Part of a small language model's weights.
Size: 9 layers, width 160, 5 heads of 32, MLP 768 GELU, 3.32M parameters.
Architecture: no position embeddings, biases, tied embeddings.
Training: a variant of Adam for these matrices, 155M tokens, 4857 steps.
Each number is 200 + 30 x the weight over its row's rms, rounded and kept within 0 to 999. Layers, rows and columns count from 0. The size before them is the row's rms in percent of the matrix's.

# up: layer 4 MLP up, 768x160, rms 0.103, rows 746-767, columns 96-127
# down: layer 4 MLP down (transposed), 768x160, rms 0.0773, rows 746-767, columns 96-127
up746,073,168,210,164,218,220,201,168,261,179,152,189,246,225,200,150,186,195,160,187,220,205,232,212,279,226,184,165,157,147,174,188,232
down746,072,196,229,154,180,234,166,136,182,149,178,213,240,208,174,216,181,156,209,179,150,211,176,191,199,187,236,252,250,184,171,206,180
up747,119,162,243,225,161,237,189,174,167,233,163,201,175,263,230,224,225,150,221,162,168,225,200,235,201,227,178,188,160,185,240,212,179
down747,129,199,202,225,244,228,223,155,166,196,175,225,236,244,186,208,180,198,183,177,194,210,195,172,218,184,209,201,174,194,182,223,208
up748,109,170,207,169,172,246,258,203,193,168,193,254,102,179,241,159,259,171,181,227,183,226,246,198,225,208,194,212,160,187,206,208,226
down748,110,246,241,204,239,225,204,231,185,183,204,193,234,216,205,179,220,187,164,222,177,185,204,218,172,205,204,219,160,162,175,157,231
up749,103,156,243,210,183,195,250,187,185,147,189,194,212,233,177,209,205,230,254,228,259,258,253,215,196,274,263,187,132,206,221,217,126
down749,100,189,173,153,194,257,194,204,202,161,213,177,259,220,206,223,185,218,173,149,230,252,193,212,227,160,251,176,220,201,244,170,153
up750,108,153,253,213,180,246,233,188,151,182,219,190,166,160,195,174,199,143,147,122,173,267,249,187,206,229,163,227,186,202,184,224,233
down750,116,225,170,232,216,225,173,182,233,212,211,161,160,224,187,199,197,222,170,173,228,151,237,227,203,266,173,206,221,219,197,245,187
up751,114,199,196,212,176,215,250,225,233,178,192,156,143,225,187,206,196,204,207,158,182,216,170,182,158,198,166,173,208,148,219,212,140
down751,113,163,242,177,221,186,203,176,215,123,205,172,189,246,209,185,176,187,195,205,218,213,191,161,213,263,185,200,164,187,242,161,224
up752,085,208,220,167,220,257,203,176,205,181,218,215,251,187,213,170,201,215,163,150,174,213,188,190,172,235,138,169,119,139,266,204,175
down752,081,245,180,233,216,173,221,166,192,229,188,190,204,191,240,232,150,222,190,227,194,175,208,195,217,163,160,303,213,254,155,230,141
up753,110,172,201,225,172,264,226,118,220,215,171,164,211,212,239,178,185,171,219,231,291,243,165,153,178,212,186,202,152,214,236,208,170
down753,119,179,280,164,168,229,222,147,259,201,180,220,205,201,242,196,197,141,219,228,229,177,226,163,245,208,188,170,179,209,192,195,209
up754,073,239,213,227,161,190,178,276,248,165,198,262,158,242,215,214,214,158,201,244,214,162,215,182,229,205,160,175,198,196,171,216,208
down754,081,213,210,253,226,223,174,150,248,160,182,179,212,238,188,216,210,229,230,167,162,238,201,272,234,167,142,191,222,174,197,180,189
up755,085,191,214,174,155,181,178,180,179,230,222,180,181,215,241,201,173,177,245,244,207,215,202,190,170,206,195,201,155,191,206,213,161
down755,085,247,192,187,247,243,192,162,215,211,224,203,223,166,213,223,130,165,171,199,227,192,164,160,269,103,151,214,223,188,210,215,171
up756,114,154,205,239,213,216,204,197,220,224,159,225,184,195,231,182,154,199,169,185,189,215,275,209,232,167,233,213,206,208,197,248,263
down756,121,195,143,195,196,193,176,186,208,169,247,173,179,214,191,217,197,189,255,174,183,197,243,245,261,243,228,169,197,210,235,227,147
up757,107,181,218,225,165,276,200,206,173,191,187,242,248,232,228,149,222,199,157,210,217,185,227,176,144,155,200,205,205,184,226,212,231
down757,101,229,238,203,236,209,172,247,222,223,153,197,233,176,181,247,242,242,170,206,233,212,152,223,220,151,199,152,212,183,217,161,167
up758,111,185,183,221,179,184,233,233,218,246,148,254,175,258,218,201,197,174,219,209,238,198,219,162,228,223,224,205,192,201,244,212,167
down758,112,172,202,187,201,187,230,170,234,123,198,259,177,161,218,228,225,150,191,217,271,193,163,198,192,239,207,158,213,163,252,232,203
up759,104,188,213,183,183,215,159,164,154,159,210,245,158,226,225,171,269,187,241,238,214,201,224,154,203,232,239,197,230,206,216,171,186
down759,101,171,182,189,184,208,202,197,200,191,209,229,226,172,233,195,242,231,189,146,264,224,223,235,149,241,222,184,189,132,169,260,200
up760,082,169,205,219,133,237,193,211,186,238,191,188,195,212,245,208,170,196,197,221,189,232,202,226,250,261,186,192,218,233,246,203,216
down760,081,188,200,188,199,174,202,220,164,233,212,210,174,224,220,235,217,218,198,155,254,215,156,186,221,197,187,160,180,206,200,204,248
up761,109,213,199,171,200,245,204,221,214,175,187,156,225,189,229,184,162,186,189,204,230,246,206,222,172,182,224,177,220,235,161,227,272
down761,115,256,208,214,245,195,201,197,170,193,171,184,222,129,197,196,204,168,144,214,224,196,170,169,161,167,202,253,215,237,203,225,200
up762,107,183,227,194,180,134,192,199,251,212,225,247,220,226,168,180,168,198,159,184,213,273,163,120,224,218,202,221,229,167,281,237,157
down762,105,190,151,138,206,195,198,172,226,230,246,240,227,179,222,225,194,239,155,195,239,226,173,196,208,244,234,234,195,166,187,162,171
up763,098,187,197,221,185,229,235,199,185,152,193,226,248,204,201,182,198,159,157,222,247,220,228,196,209,172,207,217,178,184,236,228,258
down763,091,214,210,189,228,188,168,234,234,173,220,185,182,175,207,126,145,198,206,222,188,196,163,163,159,209,129,206,212,195,252,197,159
up764,099,163,253,216,170,235,170,203,216,202,193,194,209,197,167,186,215,164,205,232,209,193,208,164,195,201,199,169,203,158,174,242,202
down764,104,164,199,227,227,163,188,200,141,148,166,161,239,169,195,164,261,206,210,207,188,176,159,199,214,205,203,179,170,181,219,219,245
up765,116,204,257,189,205,212,166,225,224,216,214,161,157,196,217,175,214,226,150,198,201,162,263,146,173,193,187,196,223,148,218,206,151
down765,086,155,184,243,208,198,228,200,206,235,161,181,244,231,218,145,210,188,206,182,180,228,225,230,169,215,210,183,185,231,175,245,215
up766,093,182,230,196,187,222,201,218,150,205,248,217,222,200,247,145,198,184,185,214,201,174,216,207,159,153,251,207,93,206,204,220,187
down766,089,215,142,190,221,154,151,188,240,195,192,164,205,151,198,206,202,247,223,225,183,194,190,202,183,208,193,174,275,180,168,175,252
up767,099,189,211,154,176,199,213,249,208,159,234,191,198,270,199,146,175,133,195,230,220,182,160,210,272,209,181,219,193,175,204,211,250
down767,095,246,187,135,160,174,181,268,204,164,250,257,181,185,208,204,140,133,200,204,253,223,235,161,208,173,199,212,188,165,193,231,170